Part of a small language model's weights: vocabulary 2048, normalized queries and keys.
Each number is 128 + 24 x the weight over its row's rms, rounded and kept within 0 to 255. Layers, rows and columns count from 0. Numbers have three digits each. The size before them is the row's rms in percent of the matrix's.

# layer 6 MLP up, 640x160, rms 0.217, rows 448-534, columns 80-159
112:137118097131129162126099192141141135119125104154120125110130111164140159115136116132098142144134092105137123148145131107128109083133127112127119117127119138163112112120133078111112141095151111139136086106142128105141138125109089160122127107
114:153146157134121137137108189118141124142160137154105164106132109141092106142124135126113136147096148156092099092115117151126108101164181165129143148098155147116144096130118085157141123140144151174140135134122148116123165146068135122173120126
129:125146107152229157150137135147138140133137098151072135116122115155102099126137112112140155117140142094114120153105150123136115151150175096115107126141126126122154148155141097113127147153155113151143084153149170137123116101157104099097130122
119:129167140096149147158108120149134120123149120164071101114134123129108104140080096130133136109115136117107111169116143162126110109128186124060126121097124158137151091128149139145160102141104151119145125172138091103162138157116093167125118134
123:116122136076144142153102141132118115131153133182120124077138119165119095134086144123117195143158131164108117144145148162148087103140167164105143116149124115099109150119133146127151142158138166095153128123123113193091133104133173103135106156
024:154122145073178151122146104126155119136140118133127114124119130118098136136116129168133162136121160136115123148155152121190077115153178129090127121172096178127111139160127092146132126172131119129102104120159129159091121122124108148108121139
021:152124150117160139113117183106162139124151126132116112092121163119137107114123138157121166135145156105128133156178151139153126064150154137110140141155121144132134143138137098133124141142098121136113122070157122142127148110108139129146072153
020:190121124095137132126117139115144131145155100134106156071118123105133084139125122140162140128108144115094080139149173134194087085143137131119145107139076164148158144157124113131135134173131117135170103101137162144129166086130146145136126146
101:121154118138152142164096179149144154145160146101171144098113141122147115136116112088162160099150159090089081149113158119144118109116144122150124104124146157172137171158153132171125133114134120126104132105092125129122119052123134119120110126
088:141157128168117115111107138122135135116144115142115134118168126141131152140116134113154128161160155142091130157154163170161119096151109116149165156160143128154061157109160114149113166108172118145119101143170188142148133128109128146130163113
112:161105113140191119113137151175140147143109125144125091143119147125126152141147150120170172092062123149134123161120131120169121108144146124143121163161122118162140139110084139090141161099092139108096136110104176136136154133125154167099142110
123:150114108146096147141161121142137110143146127119140135120105172146165080105130115146152110135109149130157114158174124146190110033159139066141138151153143125134112163104121104120132160147139112128098102112140151130111145094115127137117118125
022:141120111121165169103092184134168137152147114142106105111113143127091121134100133158149161118083146099117100132182133132168109104141139130109133143135092149146139138144120110176093124166124148108117118121157110152149129107140191124134101187
026:184136115122141127128121141113164165138159133140164115125110145126120109085121126153130139146116126116104091173161149149148085068151157145129162127146113157136146188135139090150105140138128125144095135117142147133172151104105161124147123166
120:178129132138118124099105134157139129150094073144095119108118126116136114132153137129140131111133124144111064102130122157139102094139095101136120128138105112171108162124080138148111126113114141117078138136116146118126099101135150134145162127
025:147115120113140142108130129128145129133162135115129126083127148124087118110125140172142140147116131125118077185168175138172082108160151129100110122141109162151127137123126052147132111161137132126123102124147131127118143134141132134132094162
107:234124158078135131143116117112162161105101096133120144111136092137138122142123093162154145144111130149112089149116114118142137153138129113158130128127128123115103117124122113137111140155142110145100135125129149102161125096148116129143171144
036:149150109164172128138130161128161194127164142147119130128139143133125116072108139142128147153107148133123090159144150151143073074146133108102128137131136144140140124150110089159099145158131125143111082119140136137153155119138140126154129139
127:199141131110129121121107133155114108114134124138100132074116144099146134118110137123111177107079103160114113155121120151108102102149135134109189136169138123169102140127094148133141126126129173135154135138148111146194128122122206123076128137
025:159080137111146176118152127116166140166135123129095130110101112137096122091129144161141160137111137093098088161152120141166051120148126162113146129173077127148084144141120093151143152141130149140121102115130133131128149085110137103145126159
123:163107094123151160158160154153169189109157125104119122111122154150105136078101115179130130130096141112126149197128128138123136115174143111131122115117125192119127142113134099146123090141117127088120099151125102136113133162098139129167103144
117:112116133137152126106134170150132115166107137131157096101111120119109075108102147126140161144090150137118117139163116127160126167159168155130175144166113120138121164120114135179146137120115151122139118154136113125117120125156182142173088116
117:137089085138108130150141168123149090149132091127085130120119108165137133135139098144135174148157152121105098145097127163150118066170111090140116151108146125128134120127120116135125107118090110117141121107145140121169124116121166131160133157
108:121098130142114159099128134136148081134207157132091099152111162128102114167122119118143116184118151159092091134138102150137114085143168145140169119133136135129121129144129144090164148121108150136121161104168130121136137124081133107115140160
124:145114076117155145161138145133123163117152146150110162131096124116151134114090159119155111114146143128131123170137111116143130113173176153142156160148112114132116113133124115140129166136168107143139119159139137161148193083122111112111160139
104:165139101158132117129108131159152098162152132160116119119141119100137102167152139121134116104150095123116127104120127111120099088130160128092147161133115150156112154122109139157115154176128103145109078125080169127139118114154102162138140158
020:140144126125133120098128125133137131140141106117084125121119139140121101132120142161141156112110112118121070124163194198151116102177110161091153124141132169138156138135107111171117164122138110145150083105150125136133154081126155128140154150
032:179129122089169084114092104096176141152141102129107131122113147119132109123125148138117159123115143140092070150145168147152108113151151103126162115129104135199151155132147095159114145159135128152106111113138149110134142138132166135155114138
109:137138102132150105174124110116146126099136175150117109130138148117118178115161120146116119119124154130116119146153148132126128110128119124147118098092117141130118175123125088146114124147103070087154100125110152127122115055097140181125123129
027:160132108118155126110148146158144154143119120115122138097095128101126114120122126179141159168123122100129086151160135136188095122156159142120166131136097139169131144134132094141138133168122105111119091112142139144106151100125145135132134136
110:130141165134154144110114146140123120108094166135115147140135144132139113108138151116095184094147122136135104115119152154147086134139133085141123150110107146110093141122137119185129167152136144166117141111169160125117131076145145124160112101
022:182112129080149133108109159143148138143163090129116125088102183097084125122104154181120136122117145119088048121136158126182103114140135125111164130138127154151142177142132099171101110141134104092129107084133141143110169124128107132137112137
112:163139090106131134124157123139157123112133123108059112137112092120101152145158126157130124126117096103135089107134106112146113099137129125089149083082144103131126124130121099091120118146112114155160140059111152115153143084114091162155113129
112:183117120136123179087126131160136147167162122130122110143100131121142097133141116145152148157103143162125105105134116178149108069151149114126156112095123178117149149150129103148124148140101147122099129094175121103136130124140125105158146116
114:166133125155134142120138135131182139154136130127115128136116111161128126151121141113130127110087153076103079110145149115121081125140122170088123111101138116144179149147148129105114135120153126130149170095135099095133132108091137124164147163
114:158169134129129089112092111138145125124154122136122165142094135101135093140152091158162152108125154139108076093138172132123110111112125098105114143138151147165136154157096130143095114129103103168163143141123182130175135074163131136122116130
025:169115115117151137134124124106171112135177150097106116129117098140126116119125135148144163139091136080104096134162171130149092099136142118109160148158080138120146145136105063119124195140117123161138097123143159132133162125121132128117127137
125:155094066086117150162130117110159102165120129178094139109096133155109129094114182188151144127146106113100135192148169123127124104143167107108171144103105180125132141146118098134137129141162104093133142107102113132155114124135163095103110159
118:147106097141149147193163175145135099144116124172138150112085126140122117102143148162141126102142134096131096109166131150144109086166156169133149163108155124103117116142122129106148143110132129156150132143128147126156134096153124110178130116
127:142142161103142141092093152137128110146121124115090136118132114105104101174163140170113142136138109140140115107142116098149115159115124104096155129097146118145141124112086137128111135117148171177098110096147138137160158114093151141158123117
105:109136151067137097119078138146197123138112099108131187100138153112139137135100133133141171164128108125105132143143124174158130129178101119121135102141133148149115135115091120119108117109168131118126153117187136124167131158085141120136106158
125:130141112099149137114118135155135137143100103143112151097080121126110087153134146177161149139128131152139128097132165168112121133143115135144144146147124128138105127138124124165111138161156120162041125130121110116151145132150138138137125155
116:172113119181176141124095148134114156123133128133112135160108152144119161130098150127155174156129113115106105157129104175153079085106159141138118153092114173166148073128131112141138166107120132204146125112111175113086137071130101125148142132
128:130163155069152141131085103110202159171160127122106139081115149130151111164146120186130109141131090127119123151131123131138120146122110108133126140178124147128123113117085131140118132106117117148095114119103173135112173121077113131175124147
027:155161111119170175128118173142138133174136083141086155129135143120120111120122125133117170129095127126085119130139182127166106076167152138143165128161128114133131170137122089137141145128152120147137111128137138137156149082141136132136118167
117:142117096108101154147096116115166113110159168163077144114105127152118145124079108138133109135126115102098126136148129123122092107151128153100177144125131119136109142113099123144101118150150168109130123128120113117112136116101166122134155153
030:184160122090138123148123131136151180127144097118118128129109150136131135105119135139121136091114129120148091142137154138159096089126137103108192151166094153122139140141133115137128123170128096149109108096139125147146128127130148108110107137
024:166127144103164119117128144155174143132122105137126122119133100143118129118123144147134197134130145123080103117163141173150110113160155145122146124170127135133106148117107088117126172144093124135108114103121151148136102062121114139142122149
110:148105125138106137144150102128149120150128078154148132120148103112089113134090107171092197158108151084118097083147164150138104126174108102056146118143097152115136099140128140131169142124141141149140141090136132127135113122118133121170143122
053:151125134120178130127136102150145132121134137119117113094118132090115129134123136176143157123128142114102097160158138136175133121122145128086164128140077142137126152174110100119140154139105113123129121083138144122149160108115140138146121160
019:163147129143170095133122136106193137137148135090132135072100118121123112133154138146090153127091141096119062151155138123161099127142170110091129143166117152155118147126146125121125134149130104111107105114133138128138152116128150110147107135
104:124144076168134134162156119119133103143119140110124129130142131151090136115143126103116112139145129143130099145171123156118117110122133139125127145163171125143098140156123108133125162149131109150104112131096133143155112143141112106161118160
120:135150134143125082136146139108146117130114138122135107164111126151091086135137134122125141161130127088108128168123126119163094129162169090148139112119108141102098113142126090145135120174157187107152121147097145130138122099113103092147106163
126:185163085110179161116115129126117181146135119184113125125132131129143158119137157147141139084106120097107126161152138109140116129139117113139123170133082130198109151138158134123108145113128131138140123113098165123110147078147138132126110115
119:155146159134180089116155108157187118202105143129085095102101144170169135144136124148106108121144128092127107101146149140114135127119121082143140134143068179136148141110098108107119151139131154111109110114135141134120133156141123112113107149
111:148146083146125129107167130122165122129136145164122140142131147178158153077088118128158130131107141091099131111114163126104110100138148065121119108157112142142117163139147145167125121128098085111158156086138120112120095121107145123155100128
111:120124077135143121129107138142121122108115135146105170100135121144120117150138151103162117108095114100094106159133128095129117115142158100085121129124143094166104137153116117161133133133128161122130170157144120117169116125145127108107136132
023:130135105114161150185135148169175143140181089131106129077115127133116113121123120149099173141133154142107082150139160163170109107126164089092134131166126152162140133106126067128138121187105098113121121105129137129111140112093140162157111151
105:158158127149131121103133109104157120129079115145111118092160155144137099145123093162131118154102154107075098177143179186134121099133115120131169098173135139162134166098116086130146125117161115135108079128128128121141123084106132154128130115
031:149143143070152145122132163109151117141140123152113121088144122141120089110117147168136166117116133105114081206154155155157120070149161119108155157125089148146139124147122116142123141158135126129127090113155118141124153106125127125168107179
041:163125133167179146129141140154160138121149139132125141125115141136132118103118131151150169162129158103096096131166174163158062082144135111130132151136123140136133148135135100150120148130118121147090075139140175149167151128141148118135133129
106:151124127146122102136116156115146142104119118141123102145127128193137166139079149126124181159143130139140126127124120126178132082144150079132125123123096164111088135116119065111122153111114132122160086105184113128130137153128141161129090126
111:148144137113160119089115111151124102160120117152116167143091132148107131106127155148105114098101154105129109123194133131145131093143125086135180155137143126187098141097117137140120169104122134132089110115108133116130112130154124143151143143
117:153141134128119126109126108114169170141138177103133091079140133127177108134147131145145122130139109115135125150168133130129133127128149122133157136111129103142121130145091128113130122147106149156186125150140160142174167160077113127176122130
018:158099117115118143110143132108177143167145109142113120122135141154089103099115145178128157124118134119101074135157165149178127097166162141111159128156130149134129135111126103136147128126108109161134119093144140138119120120139155118132124173
103:131109130117135091117128137110135108116080148139089140135112141111145040133151161156175110138119110103092120145138143115131121102128151101140124139098096124162172147134117118121115190156103098149126135134147154167098117116117126116154105121
125:240112067126145128175143154133155146113131090112116113149145136156128126083142118112127156156145160116125130165127119136143125115180124137125124137133119143107113175130123110098104145169146085142105102102118115126118134143088133113141122134
102:096134123126124120130069151135162102128112126113154142094118143117132139148143197152160128122092126137118136132140126113144117127148115114127128142128087131174119186153124124129084136138154089129175117108128137108107136142085185132129083150
125:163149086142117114102143117125145121159152127121119112132106101118115132147127126140125111112108129163102103155143134142144119105098142145129135142112152116153162131143130124118113092185143120176159143114118176169141177030133119097113159119
122:137143094145171156101130160155143115131138155174115108106130132103144112143134131117105136159092138132130104133171133144105077109166136131131138097129125111156143119125129106124116175142111131093139105131181115103143118108063106169202150161
106:112119141160141161125140143122140116131130126134115123127124165155121088099130111140129158167129119121114104131131153170119058077127105134134183151157104163110137133156142127160134147147139160161116131139140174152123120099087145120134118125
024:100134130104137161150121161122163138169144124134119144142119132093140130134100136150100152143119117118149054147149153137180099065133153124106162165134097154143133166109084099157123122145127085135128098112106122142139201107118152127163122148
106:127152130080162084122093142145128102115161156145089161075109113106136078150125092161139140109135113098096111116136119139120139125116128120116138110167123135127166151150147142100153136142100162182153152122149153134180131140136162144134067109
115:148191145083124099132104139157110121159105141134156168135083116147147130149143137117166167118141171141105058109148140147134114096143143103107121132135152135162126161115090118160108129117117154131071139143130145113142133063140125159128139122
102:133147148163120129109108164090166115138154163149111125150128116143130115158152117128159097123105162142131104190102120168142107126130136111164197097149169156135129153143139119114169115088122159151155145097120174161156161120086107127159124115
108:153137088130198133149118168144142161099132132154064132079138141151122117132085138099160130122112144074142115108139113150143143086146137131110120140127127161204119139145115131131114193128136150113185118128136157148150127158128138137151110135
033:177115102116142185119131102138167139117148087115099148106130121129133112111094112141120146115103135119098092154171208166162083093149143118109167140145117153136138144149119091138131117147139146143099069129130140173120137109124130117135129128
029:164119122106153138111152128147141127152133118116158103103068132090139115112141154167115147116112143114091089152163107149173046088111145101103141138161110155124142150137123103139125112154137125123138117086144154133133146113138155121152112149
125:153127122130169158171168133121180150156150116097149130137123192106171137118134144105163116099123123121111120129143160144124132133142130117086136127117169113153121154139147116142093164130139125114083067146131113126135125094153124090156125152
116:106142129138159109143146159128127098128109119161144115106096163119150064123115132109127116144144150125050124138152122102176124085115159155105134163116139103141153163156106131138148174125107132142121104143095102128127140156156143141126111115
112:135145117140192149161132143142146169129117157112129156142121189169152139136130133125129161098114128120119133194149170134180101149146094070142147117131137140134095147165104126118099119107142111119129135150150091128129183150125133118165153123
116:152175095144117141147117096090158137130141165101087128102117121125123148106128124132138125091119100073113141156166151121111109157150096139106132170102103121102104125154121108113134118120111169158134103131156172132133157115116100096130144128
118:204177075122133147173136118124141140108135115110125148176102099151101152105070132140126131121128122083076108168134129131129090102175153136144127115121160199121129126126107093157158124147126103111123128116128108110117145100104118071138093122
121:112141141123176118107094166133165125121107118126124107145141126133137110132130146131155089122162116153091099149135143132164135133147155118135130162139113188108154137118146135118086143131104176112095137155144115158159139130118174145128139125
122:107126123120161127173112118139145129111105104157084102144086104160133105129149162141143157157111131079109128140111103118132081125166140094157128102169107113147154134149122097145146140134124099116130116111167156138142160145109101119166085141
022:181147088076139116109126132122152120134134112108103141129105135106090118111124142150128133123112123129127090127171149155198084106166183120112204137151122125151132133123105106128152124176087102135140107120146124138146168113136124121165118143
105:143128095134120128108103094136155111130123141193104115131112123131139092111163145146174123115100128074078117161144149184122117100187113110149157153144121178190135137126094135144156115108127137151120139075121127132192115129116132119131145147
# layer 6 MLP down (transposed), 640x160, rms 0.202, rows 448-533, columns 80-159
119:118132107141138066115111131125080129098117113131157129090168074115123130147157144107152105126160123119098118097118085113112141158124156163134093143112148131082116169119127122112108113139109146116136122177127142118151123161101137116176117114
117:112150138173130134093137130151117108107137156166147121120119146102101112140147130145108148123110134107129133128137174092141116102117097131123149141099066128088118105163154125155104171156152137136082136088099115119143117164114117148091118098
118:095127129163109113150138108107120113089091120111132131127099149111099127130142086081115096116108054129165127151153151128084159104120111089122145097132161125105134159108132131147139194101097115143115151156150140087094117136103141151103129108
120:092134130149163168128125137118127126145103144138142155163180157135132113128124144074084135086130102157184090129143138104157084134114164105115109091102133103112117181127150137104115144110133134154142163140115070108112130152109106112132120128
123:096188150144127134119149137137155120138142147131114173131130128125130135142151127163137126117148145143151094111114131111121113139132143113174122132062095152104114112107170100161143170156140061103133149111120138084121091127140071144078109079
025:113102100162130108139111129097130135075153076116112144125099091141121141124148106136135109132131170058118117135121118129093109123122160152093144131119155126137132152119088134102132119128055090138139161114154139126120109115079122128130151130
015:117150121118111103122106169104112118091116122125141104104114129095144133125131134098128102102138092152090116072107096089138091132132124114122118104139124117107139126142099139109187137060133137107150116096109126119133132153116104137136181141
017:115152118139113108179125118161130109135155159119110103160131080151137149136088106131097089100187173121129124101104072116110190111122092114103133105154132130140131112092123140092161127128116090113128153093162120097173085113117143120137115146
102:166132159098165152127139122179131141100128077104086163063151131106101132096057087164103137119147158139111127121092087144108171157119097171137136128118118123151123123152160124122134122157141154063092137108153136146128180119110118157171113114
090:128109113113127120126108078147163163140120086117099138150126118098164152126160115170135114123131138170138155164181102128107132129168130153120150113131110125119129083156118125140121109122123165116092113128129102152140121102065161130127141183
113:121146134155119102136172174122155079119112122164157094123139115105087106129130139103092166148125143111164145129109157151125114088090172119155164100129145121122126172133128071087121106136082107117136079116181137127163093122136127154126119163
123:082134144142153123112170139137107106116134099139187103149117140089106110132105176078129112155130179158135114092144162101130127162123191150161108123139115141127133157127148136139140109155154133109138136108150181082114151113130122128097117148
020:171142074099125121145132116141152136136105144124132154091132114080110122133132126139155132102165137096121099130127176096141145141109096165137066149141162152132147158100102152100144129098122086126147144143137121117127147135163131137131143068
027:117144041151136116179145093139121148133111096130097162115131138102130100147159128158141104143071118151149140147129124100105119132132143163108137144159176077093102113139106136149136153110144137143126107091131144130108111156125130141122120086
121:143139145132125093165109130093103142137118160161160158089117088147092135123103156121094145114136084134135145124149128152127099141106092156121107132085104153077132120087168157125130136116105143118127162128132121071175095160120152141105120146
022:116072126149129166122109131122123119121110122124121113149132109153148143124160092133154156137117139151170083104098111153126125099114125132089152092128086140137140064176073158123102132141109126146159132126140072140090168097128126136110118118
111:111176118157103110118119154128110107087156125133184130123168144085147124165113162130149102114108071131170097165130146127141137136142155136144088140119149108104143167103115142135126139125163117140144108157106100135135092144145133100126114110
041:108115094102146120159128122140114108111144115120126194110146112117111074137146135159144085102096100124123124142140069113113159146138160164119151126150150123137145122140113121143118139098156128155094140112140138128152124144121190116156112076
114:140165095167141144101116112121140128164094186100115126169078154135130155126129191108124145123069131118169144164139143202092146117108136094138075174115119112132113118103146094111127099101108166137176118098114101118179121171117134120136135130
024:115184134159126119134180101120132130133152121167141144131127107110106116113143124122110109137112126127140136164145111067093136107095123167120118172102137138141160132158078176116147101123130085131113123106119152115116126139127120133102137132
121:063145093153103129130103121137055124114148111124179113114149113119152156115110102102131129129142121117140095097135140134145139110118146170127140138119096122150092114126111134116134133168095132122208134116145164127181143099135098099121103103
114:134095155117125098091114122131120137130148127139123126100106104149133089137156134098133127150150090108095108149115136133117114146133130145114105120086165137093135133165144148114081168125126141172100135153141137104109170089119080076106092136
122:116123111109151133128069138141114158091092170108151123096146142155130149100121145086125134107124162108137160107129109090143104133114147102107137129087114066076110096153114116158153135139119169145156117125103109132182143156113155147093160120
111:190113135083137116122121116109145133123113077167120135104125145107128088159127129160123101131182108113105124117104179140151139173095104127136117098128103145141164170116121137158117159118128136143153107174139123159101117114095145087134106129
125:180124114114150153125112092165095160109144145143145135097146141119137130078116143186149105140168144165101137115141112119095137110098138124157144168177111130162158129105131122109149105130156139103116175154103141127141125105115114121150119106
100:146130109088146107121116148162092087122114145134102124115093124114097108115105123130118120128159122147108116099090121158156141119090151117114117114139162176112169126148140083087142114129118112138136132074158178147132067108180138104089111089
011:165160075112106099174153142163125145121151137123125093122123106118085117129099114127076147118172141114126124128117118141116073176141141144171161146136124172137137101100136128142160125137063113105113128141146137083153129152123102120153145118
024:119065118118154151098068101137112083102134077115131144166146122131162175120133119075138123132129139140108110151114124160146171151130104140108128105123145134123125182122126153128103108136129124073126152131166108150139142129120142143123132175
108:099103164119146135121134174159112149149121115124109137098169158120130113111110119129131140128124120138163179082088159122101190136104133180135114167105123155124121107142159143111133135169157125136161124113129110125135110148178104113138096109
022:110112097121131184107109159117153169103090112141101176119144108132101152132100115105087095060142154124114114145127106083117132121149128123134154124161154136154161107121095189110092123113161122096183120106113120113125138137137128115127141147
108:140119138143138127130112134141161130110116117110106145134130124123106060141113124138181104105128134081119140138111109106108108135141148158121150129097153124191120159131133125094169132130134123154147160085150133144108105164133175135117095091
020:125114124066125096119138142122092148133139144182141131120104135119082099104141146119132110170113097158130162113097151119123166148155134184142094129092092104128128125115094119107109084131123154135114098124119156146182192126145129159110093127
116:128124081134114113110166108135149104118180155142134137110105164054124081126109107114132095093152119130131073151121155113140113117152170193114146104129103182151130104104113141193106158113149133105119129116142134135110110134069126123134131133
114:116161113115150120174097187122111151152143152135124168116135145131098152118154125145095129158150130133078104103108156115093094127120146139110101115109115141137131113145089097155136143125131101106141100141128114140147138107151100148128115136
119:104108151163116143110159120140115094148123146111139111177115096123114096131123147147124130134135070132107080152124111098169114166127080129094124193110124136134124148190136156121087097105127161147122169132163110095142114131072149096116109148
115:112116179090102122150194155141112130103099150116133143113182118139117095104137172131095129138174085138120122140108138143131171144125119146139114154130108130139082124163129149114092098148181142099139094135164103132144120164145152126102137149
022:133152121126132127211113137083148137126111115135118132125124077116106131110176120119126103116157139135144130127116079152117162130117140131110101140126119120126126103091095147108153084062097095141144129158109079141144110123154119134131202101
123:135110122107106124148116107102149162105144156122155137119149071129108141134066103123128096096116145145133134143157153158100114160097109156123150173101101110121079099137123147122129116094113171097105108109171141087141116123111156115142125104
121:119134114148144083107105121134160170110079131190115108155112157105102183113152129117111142097129165118099102086132080158099088111131110136147124122108107103122142140136118172119131178146147139142146136107117124167133141144138083111095158119
123:106141142166111127100110106182131086121166107154120128182115140117126129164125124119078118140133118142164134116126080130094143137128127127089106150088147134132135117146117143151136096130165163143131122097139125132162123139084114123139119143
111:124112157130114132144147150119109137081148099130151135112141130125149146118165124128155097133135112133065100119107145138102154108085137136123108131104108163083135110104155130128107107151133080153131162137172129117117082100158180107108169118
120:115096151161125152119164084179171089140114134120173104105146125150134145116113117114107134106095107158118101138130166106144064122118151127134113099121170154152098114130132128116146151109144166106147164118133138117094095124147139086155104123
116:148155087133151095142145127129108104139140136128156095100103168116160112087083131143109137139118061128171130134109099112100173147115175130087145140133133141118134120115113101159169132100112101143124125131120185147154108137187127169143163127
127:114105106117122130159147148115135159164149122090152110115116106113132141135146119104102154073137081145093137118143132141123106079162081161111126081160148114133115097123141122100147149060133158100098135156151115123136092108111114119130144142
016:132177100116106053130112138115128118119130112115158127155157120178129140137085094146105133106115113123114109098112082115113102130124112130133088136119177148131123140120140132137131129167161145129132135156093141141110119184177158121136098127
119:154118129151131130157156129132130159092101098104153143099171169097135154120118106135113092136131138134127186125116166142143097081097110148107149107085165116086129138100159126097137142086143124152141090105147087172123157135120112120146156101
023:153101122151121114113128158138119141117134139114133107173156141163121138142172117101141115148165104121114149121119144104086127115088131113139127137108155099120132139114109128097135144078121119179144123148123138109135112154123139087124076111
015:131139139147099128108111114083119150146117111141160151149130108138139160130113138126071121139155111133147112143099080142137078130152108134101168142203152148134165118110126124178135159148151142128129137157118131138109142120121131083076096145
115:095137082133105128103101160148098097142126126159157134121151135139104158113124090124111113153121143118136154132114132144163131178167138096149102121086095130112105127121114120152113118167139134127148136131185170137113119154104130130131127118
052:118152134141124130106093086120127148133071159115119099154163127144125110117134128154095095140110083138125121175117114127116136156072143154150119107134154115117175102127144120085109130151122116131100124137117134109164112130146127118116172105
017:133108116162101160119157143145146146116153149117121139128112141144133116154115118090176096123146144097126093143153104145146154103123092112105151139122137134132120150139119163153083155162147130122145163141137138132117113122117114122081124133
103:109159101172099104109144151129128103192102125144138133155099164127141126143124136149075084077109164142123133141123103133151134141068073126122132110133142152118097120134169145113110110108140149148125109107100071133114137108146183126140126145
121:127138143152123125148151151142146125168128117133163092120093165133160102092096119112156104093095153087107121152141105117134137119125153110112125113159183104178156109105115128125131140084144152139118129082110155145145083162168129105127178061
124:133099120163084164144123112119138121136123124082166131084102140144111084143101131155151136131120133161080139141135128136098130133144130132127145089074084121121145121168158148124123115139129131140144150128196163103157148110109152125144140100
122:160136136165138159106128118153136158083151100094124145108138160104127132085184104103148145083115126104138110111157111130133131145101110074142084141140152141135148153145127141114113155131147116149132121130081156098148159134098145125126134094
115:118152111127144115111150125134103111142114141105139119076187123112073120148110107134100127179128148143129128135151114176120135104115133149124131143108111108132129158101151097116127104124146149128127071142170145160126130119141086145151129100
113:068161118114143130116144110119111128143167149126144072107065117124141116145112156104149129128124121135180166117099149170138116141113158158122100107154144093124111161114128143105136114113091099152110134128121115156157094132161099121167115128
021:135111082099139203125126087130121129173130124128142144066129121141138147108190120103134121118126105121153125143143132084125137135132163119123131159128113083108119114106116184137084143104130129124129169113152070131143145105135121031163115115
099:144120129120128155101132122137142107125139120111126139092130113122128081113106115128143136104106139124129182135106149144102144156122135143148137117185074149102144127112148141142088096138138123122088138123166106119118139114114124132117145077
025:090115152142152167136130102148108111093107146113119107167108138137104097117068128110088140152149114159143116119115195113141129128109167170136139123086119130095139120106129141073153129124115211139134127142072122098118114090181109152106137114
047:125112105083151125149131103092148131148138125151090155117139101119117141101141108133137094098147112168144134177140125110112133125161138140136166090165133104120147112169111133146165132114102145129106153085133062108081163119122148127156134103
109:104126093123119151085095110146096091117146162135121144121111107101106099143100130142135088142115154194138141112095138153153146176113113153146093105109116151125101147105124139115143077182139130115119120138137136173088115156140116133149135124
112:134119167149157138150116122160178148136118088132127142088125110139108118152140140149153142128178107124146117102110155100097101168095111117150160099116098160135136110147161153113143162121151099134108142116149151117146107151151115099127125094
117:131136103147123142130114131159125117126135086106146158127110131085109144109083136119131091116126151129094096113154117105166113076067094127130126083088116173114146141133151118142107112149138156101079137099175120127124110063112127141074197104
016:117150164095140118120184115149123150141133128150116148104138130098139121130136126144137092171139124148167152181164134109089120074087134156081117170130137132129124095181080170112115125139128131153118111107142185153139118123094100095117120129
105:121150126099137146113107125204138129117161128137114158145137129131123146119136106133146159092121084158111088101141125086129156167144101134140130123165159108116151156115101142150116126148147133147118148130119156111122091129140119106154148113
129:153108105134112101089184145129119138138095105096070162135119099092141080103150141129141117119127116156123135135084137122096101100083125138117128089136127132137174153113166113162100160140131127163114119134121121140128129090123142071133106125
107:163137156105154139145113178108174140106133105111121124132150121109106112115094135157143158194141145111124155113119124123144112144115105172141128126147111166154189137115162114110112131155123116121121142157200185132152144108174147128135133128
123:130138143123181095139154173074143069116110123121156134125092146136159093148104129152126144107135128080132134141091129157131145141124148144146112093117131122130127044089099112139135127159080150143116140068132150103181103107150095109125154122
121:100139109123107124094125094116079162124131170128132135134114138131114123116094126136137098090107127139136164132136145111124152119087124167137138110088102107163131052118103120106139170112105078113146125155140114130108148150116116149093092124
111:130081188127113147172145127108154104133188112133149120135175100138139128109171086135165145120175129125104120098131107161114141133126119132133142124120130154102143108132183195123109156101089148116139151145136153123109097137126121138137118072
020:114116119145124124105100065114149160115107173164082081137164114117129154106172141091096137114089115161104113162141139139169112173115137135118121132154114143080124151116121126164104127101145147144157147139140117117126160096113110150118142094
103:113111107157140152092148101117123112107156120126170126178174135147167144118112169157125130139093068155098117111155140136167139122158139139096092162098113129129106120128123171125106111104155097119133134134106123109129145105146112077123148117
123:087138152124116151138151116124166125173127111104148133113090162140114117121117132138110083098096124138129142084152160151119111079127103146144102105083157121121096166077145116092147127147089157125130121143113118129123115118143143110106125117
106:139133090094095070134091119122074136097125097167105171095118074088093147175142138124159135128127160137142156132128138143161115159130129122132139096130152146152145162137151085157143118122135140116081114126102107132110110110140127154117133109
110:140105154105121191093128102114107171086120133117088108135133092149126122131144128089138125155120107134161100125106152102125184139111156156103106108148118107131114063119151135144137146139127152141054111119139121124182143133153078123142124120
027:130139136120168143120108128201119143116145136133117107105114129110136166096136151121112120115146112112124096116144099141112116135110123136113135111153143099138168072101155169133137154146131095105123127104118132153051132165163105088131138159
028:096142132155138127083101123137152130138157105156125152134132122114101144071147141104138174125127143132097125155128152076143145115106142112126121124146142052142127091114127143149163114147119140135161104147054158142110113149148121122173150160
118:138133152138126172151177126127105139100125090197108108151097141119152159143084077112161089165154141127140110149146142168138151120134152115131099107138138162111128138138142142152146094117141123147156179130130101136097138157131133150165123107
114:116143137133113168129099141136106163174143127144084146132137115113124102127112105101116149129134136122100084136089133146118138132118128163172140098087135115132144129124133167142117126103118083088155147158095163161118085091147133060099147097
118:160135109110105161148093104166144167132136115146135111126122139130095177107153133118129077115157136159119173098107162118141109139122135128122125142098137134110153152151121134136102126115142160121093148191116126125194150121137117087075100130
116:098127119141108083141145117095089118155126110128111152124082148128114096112115129162161099151109144144093120125102119137141129110081135136096153086122107123137125156100138076145160173143099118142116123105126169169094126108140145160118143132
118:144092115160115099115140103135131125123133136142151138114097095144104102128183139135133111124138152114134133126114154133112143104128168131124141148074111107149106120094077140123182145090102135127139167117103173080127111154144136129121128200
118:154130158122155109140066119115137147110106146147146149134078155147128128169070145153146114126143144134117125132123132133165162172110158152150127123134129110094091135139169126086163106163128135129120103123132114196147136114131162178141106142
126:117115116121139092152076125179095116115139132127119092163132144148112141147128110102145127095160125106132143133157122114102154123132096147101127093148126084124125123137121108116120120135129097184155125137182131101150116130161143107120142152
018:089083122118133139168114139099162110138072131153151112132111143122114149133102117120126126046129104111117158161124130090114156141122159095123124104128101132137124124133143117163117145158134145138064130121109144137129103101122152129111154116